config.toml
num_hidden_layers = 14
hidden_size = 256
num_attention_heads = 4
num_key_value_heads = 4
head_dim = 64
intermediate_size = 704
vocab_size = 16384
hidden_act = "swiglu"
norm = "rmsnorm"
norm_place = "pre"
norm_eps = 1e-05
positions = "rope"
rope_theta = 71600.0
rope_fraction = 1.0
qk_norm = false
attn_scale = 0.125
bias = "none"
tie_word_embeddings = false
parallel_block = false
init = "normal"
init_std_qkv = 0.0247
init_std_o = 0.0247
init_std_up = 0.0247
init_std_down = 0.0
optimizer = "adamw"
learning_rate = 0.00184
beta1 = 0.95
beta2 = 0.98
weight_decay = 0.23
lr_head = 0.00801
max_grad_norm = 1.0
warmup_steps = 229
schedule = "wsd"
decay_fraction = 0.72
decay_shape = "cos"
final_lr_fraction = 0.0
batch_tokens = 131072
max_seq_len = 512
doc_mask = true
train_tokens = 948300000
max_steps = 7235
dataset = "wikipedia_en"
Each number is 500 + 25 x the weight over its row's rms, rounded and kept within 0 to 999. Layers, rows and columns count from 0. Numbers have three digits each. The size before them is the row's rms in percent of the matrix's.

# layer 2 MLP gate, 704x256, rms 0.0675, rows 49-57, columns 0-255
098:520511529480513460531497515514510490514541527521519501512504480544482481547546503532501523530497501540516538480508485463452516481474462498492489485486497485493509524486566535500506538525487502511523548508497509516500493498442509516521493549486544490531489483468488509447490483510510447482475506505531511494490473509501505522509529469514480496465467460541508509501501499517464562466487512543470474485492503504552500475544523509458476533524457537533511529507511497537517529511473507540475496529467510495486469509498525589513510535496498527497488495496490507493484518489500511490463528507520457455534468508495506493497509495507463516535501527473484503489510470477438520517475471528532520482518514522498487521480502528477528559539533517508518486461539493510536515470479474
104:475481534461473458479527494485493504551510524504482511541496485519459535497513493461510477447537467500505557504512536522483469522534507517470539524530503500481494478500461528525494517515490523515497497496498535509545514505477504488443511504509525486502513489506482507519467523509499495499479501497481504489519517496526489537503522496522521527522467561528537511523527503516466519499496486486482501475474492505485563504480473452527497519537522524485457463486540524530496463499524510498521444552492526492472562474456504479484485514466558538480489481452485473484472473500490479509525535551485528480484511484467528512524566486484468530509511519487506518476475541510524496489459519537521546496497461498548501495497490519509520483500518501505445529558489477496501509476507504
092:486520462525494517477536531505524497467512465451471466516536447508505518515491515493486506522526491515524514494510550464552502512524529509458523507496495512532473527469504501490491482505497516484502503455456530535542497529521504543506524481472525465484510492510499494489517466535506508488510495498486482536498486529536510502484470511493457467492497528454506514484476479473506493523476533530496484511529481466480525500456483500520466527503502562544503472501548525541485485507483542496512492494496449536472488481535490514457507503473459508471480527484468510500433525500522479466480518535471520541517500543462519461497480522487499502493467473476566524503504525511527532478497517552506507511443515522496457459536521447508539537508503505536530513489491485491502484492530485
103:494519480474505493491486484510536508510568493510490496508514469539504484487514479513479473511495490484462525535480473510498497553505517496545518470518478504536517441480516459497470496525487495520533502535454520526497469488494504487476505517528538520476515478499491481462442514500512490456466488532518468517504485480530456467522497496483488512519549497483522468488481455490484524548532501574479445469508482502503516535482490480496467465507500507522489464522474535509463527480491457486490461533510534497561496510508563485492464559494550465467480522483484480465520493471523528501482528455479496498499511496514503473501492499498485510469541482481482555556499506489534478499519489476480490509499512509495507539491521466479502509499553504487516539477489480549520513480502463
099:493488476506489493522494567481523484510465548501531524535505484472483531518521487449512506530532505493497551476501445517488473502525549504516485538513497525488530467529497522497541498578454515467518478527470519541482462522530519523517491484506516515495507463535431478507476528495483497531527524564504477502530449512550531475520491508480497526531486530497502479487456521521498471484508495503506468480532485458499529458509489476455503466518534527539470491459475501461556444479509493520484492499504488520503476493535514496507511461499514450492504490513511533515510482531494475518504502470484520496500495485503494511490461500531507512491483534509454491475498475503480518488500518490454491536511511498454482489446481497513515503509478486483565498457479492500492501516500533
094:448514526574534530499513449496494483465546462518467515493456459521480488503500504468500482484491527512472491550497497472528530500458509509497496475464469519523490524488478500458490536503511535544498497535503523468515545485476477503485491492515471534522521470469509511499453462461507509471510492522501517516511462507495516519490497495507506490482483451517503515494524457491495486525472490476493476463518482533512508491492503520506458503508500519503547526477479495473490465511484536438534464487537499526468536530535468498508545513512488441520471497494452495481471478495475513470513442470535507527492479503499525507519499547488483522500519546492539503477535511543480543481481477501468544499510504502546511521528502487432514491483516494468518510471474494478515471462483481
111:474470494510520586462507544477507460526505483510485476503493492481498535533467538493495496498481479475521507512520507519521531558443557474507505481470445485498519470515493480490499483500488507514511480513483470513486437513496488514450481545511523555495518463503480483505462471502440495481481536518496494468478481494482486501481520484492492480549520511460505490495527470494486476477506491470482502492560474496491496471469461525511509497491516538491498502508467549480516465485502472531497491505522479514502493499526504476475497468509496514502493478490505581501519461506460532486506509460563507433493480527514462483496461497514544492506517513466487549510512520520533513480486488486484495492501471496523497485508519498574506489518478511462517498475497541481520529542478522
099:513467489496469479497467508470483469526548423488479546491455492498520491493471493500466510478502534520503508511533482537492513482528517496505492437507520495495464486480473481502522531535517451537505483542465534523488477471542501509482472494471540524461485425473521531482533466527484491504470515522532501483481505486469517498530505503470527499506504512461554502471509517476487515501476452471499489460525492481531507523484501517520472489496492520513501493532512470443476522463506462485482513474511485487507461531483479533484494529476496539504529510496517510507488444523500500470470518504517494478487478490500548465549519498465490512518523475494508545513476461480468507505501518557482522461525523440510512518511467530535455544476502495493509536499533487520519516495498514
100:496479545505473493470489530524480493487524445452475576484543498507492519475493463513453492463514496521502472486480479511493471517464497539541459501522522522527498495512511564482464513510498494513508457517501516503470464487499481507484508511484450495480471467483474486475513526489519523502495535492475530528507505495509498523489479479504494543525489471528472500490487512484522464517481442485510517551475509471508515489535517529491459471492505503528465516480507521485517501481497502488481502499486510510545481477555476538493527492477506493556469494529492537486481468465491506483533443506549497506496486492492536523476493500481489479509564502483493502508480473492472532517511479506447538518495487508530497503463512522540511481546456566500524537484478498569487472481487547
# layer 2 MLP up, 704x256, rms 0.0631, rows 49-57, columns 0-255
100:509425523465491511506484504499457506538537470486516517491510479511518497492557483535448506480469471471526473519487500470493484529484499477536493525507519465524503491516469485482508535490501493506447500510503529498425478474451502510498479482454468500501528530479463527515519490503463504488497509494546521524512526468482510464463498454516515459517484488532510477488453508500513456472493497479484513515469516489487465522499515524478520472488500449485550495475526511515469536499519489534508544492515501490529419511477465534536458509470498516504495483494495506494466501488542506532495495555496493504514482500493493450444498507487508476538525491485498451493481473509498519540534468498482513474500486497450517525517496577510488514501467499519510492534495496528498459491507473
103:464484475551459470475529491474480504537518479514471519502499479508475478472502487510468493510508486464494506497514475502516463497522473529476511488543500484447469474520513476480531523487460527502506459515531533459537490502520500529487477497470495513498467479496518478515503464481482496456431510505531506482499458496543517516475552485505506512486495542524492481529539546499424538517465485507498481505484509487445517502494488524515530518525488491530496485476508476491523513510480502482471487498456494455522541497499511534473525529497503505500537495438505513489438488509480491475508504516537519503472494498541537461481486449484489482531498515541537484518521512459518509526479465537523518457498450500495554532530494525510471523514504519542492528505526515532490466472471469
090:486506515463535506487502481502487503486480527522497504473480470511525514518506504501484523502496516491525487503473515485526519521491496511506495507485470502505490514511498444509522472507494527515449455491540549486479512499523469497516504561503523500512525487455525466509477489496533500513512532507484515512491468510493506543450485476480523418485543441486483490497493497501461435473519497537497490487506453519502485462513514506534493492468514478464540505492511508542484483506522486520476500467497468500523515484473499459498462514505491526475499507466537558504485533473503494506530432485509524499514483501510486516498509457502503523562513518520543525534516509517488448502512467512472505520531447468476454454533479482477500504510492472489457516567539548562527524517475525
111:477476516546487484554491448450477521481503498474517469471510525486495525491476479497496532479500485545506466432454493483478468491517499514511493470514496516550520483549491516502505523485529496506471466537489493488484508513503514577502486439504480524520504510524492494507526501487511530494492553489533519493475473463485537456463466509525549474521459471489505512530524480473502445461485449501517475495528517497484479494498496523468472499503500470443516519474508521526478512498481493468554529501512475455491499474494534484547488504512527551503449513473493459523517463510513538492489492507509515483522534499532463465484494484456531479506525489522494448509514477479524504501518521455522498483508454504466529472497489512503505485490488454529505514508475505477497512486482534
108:527443494504482486505516513512524528510496512490515514525490462497510500505519549470528508510518487434486508508497486522479485548469471493532458457512497509471500506494460526487515518523471492493441533502473468494529481517433471497507474490496515547467516498520466515533472515516497489545520534484489497516496448505518516512519505496487475559524463475495494490495527503511489469460519466523493494499486522484489542481483538516486486478478521457540507483501502484497504492478504463483465497532510476468501491499489484478553502474512469487487449487490552489498529480519515437520489462526511497483436505551508542518485519521503513497493551520504515504491500503513475549524489486488503462469490473446465500482492432531504498530560479495488541469492466516453496532484507481
099:468527494505485523516511468469493517496539498492521492495480497462545468502494506467513525495520502493528494526509508511529472529506467489501547516503480475504505529488491465501468489526528539505507504491482478553488526499477502482485467449540478503521506461498513516465488501479472507453488477489487510533489528503442509580502472521494460452500485487518548518480537433507472494555519499533495522507513490508527487473522503485487437541491465483509498504557504471489421501486488534461519477475514539514502488503488480520512519511492504535472529471490491434514494498532497511527487506490513513529493504495478503531523532469488480510520527509494523513516487461491523514490486529504508548494480536487473500508478495455458436482526558545531503490511454516491486471476518469
111:467490497474474505514489535482498497533502475537492510495521492483506503507488504471506492490490495471472474515502480471500516521492481463506525428487504489548488503461521483476480456495487547463511565464516478455505470455493483523525489537550510480476494459496522508508518515488468516509479473540551454482527502514492510480465513429457509481530491512474499489542526517513472515472471499442497458510477456454461519502525508512508462503512501517540459506518493502488516471480434493494507479487535475502545525488477525504468489515546491481508492528464515499468508474470475510562504519499500521491514475544508482483478494511488514494538501526461539509491533459471497531480497514522496502509480491508555475482498549523538498493523477511477525536466461519526515514509515524
105:524544491492468494499558535491514464488509493506498545541474518529517511544439523552502535473500508540491495524499536506514495506495511477498504466506511485488496516529487477502516466476517498497512534496508471476519476536531505475531545462493506495516510478508527470493553518481526461477482501513503491533480541460520466495478481535482534511524499490516515533470492478489531492489499426513522492494490529522522538513524504480496541486464517489517457450502504448459521467534496506578492463506532505507505527489465530507520530553452510499491529506521520534525473487503525533469487534517509495507479464496490461526514529411528467489520493475539531465494477476486518544478508490541520522506490530479487493500485513474489498480521487516506479507508501509507499516487536475
101:515522509535493492523474532495426471521513475524482522532531497474485497475494512504486541491499534499544514502517462486483474479526514502497479477507479539472506476491529485491497471484520467523517525502493508528519517507526527502480471495514508551528484515454493524483515530525537511493495496504498477498501524545487544461549492505464516481472461545508506528516461480492516524529461489427514484491499495506496507478517495503464546519471485481504503437538533534516500494456490457508515459489538449545478484522512511493470522548500469455515488512488511517505477524530503512506521509502493459545481541522485537524529513466510515516505495496499518436508514558508525497509475500522550503531508473489499507505505475479509499570485554469527496509501505506540517442533510508
# layer 2 MLP down (transposed), 704x256, rms 0.0624, rows 49-56, columns 0-255
100:497510485472468500499504489477497485489531476443514512488511490471505463488556514495475504491535490515526489498512457513503495575529541498531525524500506471474473527519499459518495521501473500491472486514553519495458508487491495452523470459463511548510487540489500511516514489480506519497566520537483474556503507479512523471501503493498526468527479476452543477459463462504502499528517479530528515535492557526522487511481481521488527479479498437505499500548471488494474495491512466507497489465502483511525471525495508455525497535505470489512504480518459517510484490464527515514524493535524516509463498522507489527474574484513519463510496496498538511485462483506542499528526476467491436460456522510467515490469504510526465478525458512492533513536514509476516503494530503
105:433484473519474461498524459457484477510483551491503504523541492537501488489554483457520495458521532463518521497502501508525504470544517539525510489503498512468505491469525479509531511474476509525515503498479495513508478493496516474484473486484474519500475491519527483487495480542499481447488501513514493490542454490503497487502539450519483526478502483495519497487498565470431526549482520560506492498488526502459491514502465507478496506536504477510438487473502505476534501522484517523505502495438523470485539482481500493500546475498473496509488516471494500498458447465469513482505461499508493491508503495523476474462479443479501467512506510525473496511521490486478509511486504488548510488496464491505549513491546449482517547550496514505490483521531536478442514502459470
094:461541499493517452484490465515516524504464503498464519468529489477534547489496489487516475526499502501498564508453523510562523468502520530440500521497505516503528523491513477486482471566477479498516454481516542498491450473510481516506486513470509488511502499451505518473533513508557478456530489548492504497491536514439507518523497541531516497481530490478503497526507456441504509522503523476494516470534492516500479498481496510560492499490494503487510521532506528492505475500444482520461522464496492558507516492512495492467492517500444530458524492511506535484481483519467469484494481509507505521468457502510492459469479464489526511508544502530511534521535521517515478547481514527515511478487503486481471475511488513499527543488473496497496504537487522576519505488531496
106:500493507505478476539512504499483476449472503478516484514480505502468511478516515536513531498503522482553468470497493473474515473487500494508464532416517465462469550524479518464527506506510534462500474478521500435528560519511515502519490482508476482528491513491520488517498526509496516531537498466487495500504536475489503495496533526523533473495441489502475502508538555443487496476470506431495512586462502494487470471524516490509528508506499475499521518507526488510530493484506507494507487505499437525483491496503507491482530463508455485514495473500522491501499460496461523490517472506505484486492467521529505480529474480498436504519507514531537477487507525525470488459473543493492516476440507521503507455485464508467469481521502518517523530481522505467503541487528533
112:502538500505517523476516486502461480503471479513457507478487488507493491510470458527513505463508522570521430501506520485505515455477492523473527528498480464525511507523513494568475486481521505517528487501529520465476505488552522517510524521498471481507484489510557499446509475491513497474484474517532485500499510486491477479488505524510521411471534511506496504501490514485488501546482513470515492494534460491496483499539489496527529538518486538457541508506516507518501558482510508515546514495482544523486500501512509525465515515518509505502539497491444495470486532480485565489500502472496522517546514492499466456513485470478496475501467492498509491514512524496512483465560507523496531504514511531543490551509563484491486481478522485476471513471564472561487480512508498
099:490489510503524514488502494499478479487505501498503485499475455513515474450521494487498505477504502491501516614451525481506509487487473511486495497469473513526514540496485489493525533513509534536494511559493481489511524499477508454491477508534430538525502488488516528499498459499489502454495510497517535542512466513495538542495499513525517514510493455525537492472498469501488478512480489500498500508493442473483521477469508542523474519500464472497531501519473487479509474515464533483564481496508524533481533504535481523548557523477526475494471483530447491516476489565479510500486500466529494524499446483463538488535526490478530493510521526523508487493520487539501540477512500494482518419496527502482519513480535466445512500504496527475494497477465475501486494490504493
103:521474458493481522513515493505475504516499526528532457495501511482499499477484518498513526536510530454480484536491507527475498489434505464518462500488507505482550511528470468482484482485508481468460503506483457512500517510504470452510482471525505517467477553503481444481462458476535518491484516559512520529517476494452497501543524463516485489526519496522472473532500507492517497496499513480465525516510464501495492522518506496496491492492481503476523460483472507485493509530577470477507497502515481483473539490434525491485472509499490505539517512510498507467525504487517489491522460516483464481524497523478483487477506487494651515490500459495482480537539524509534489516511535482502492523498474501499504439499501497473506477490470524528477513502494508469470501519500494
104:508528484448476494516452514487451546478482484515476500527509511484508470509523515583449517442504528546499495511516487545521506511485472519495507448515518497471497451486457499483526508493493456512506509511478471495492478478517481498504499527503531506475537451497540525491541474488464526509504510530529500494485522503468519460521498466511525528540496492491534482486492540470491510476493453469486538513511492485516489513518528534527481431526445463508507525519520513454489517510508490509461491523487486489473460501489526514499507520480516515501494525544513482510479435483522500516476542504503535487468489466501479444515477464457553519511493483482506490497477498468491488466473509576523498482502526497505547477471482495507475506473477483451519523506492493515499497502510513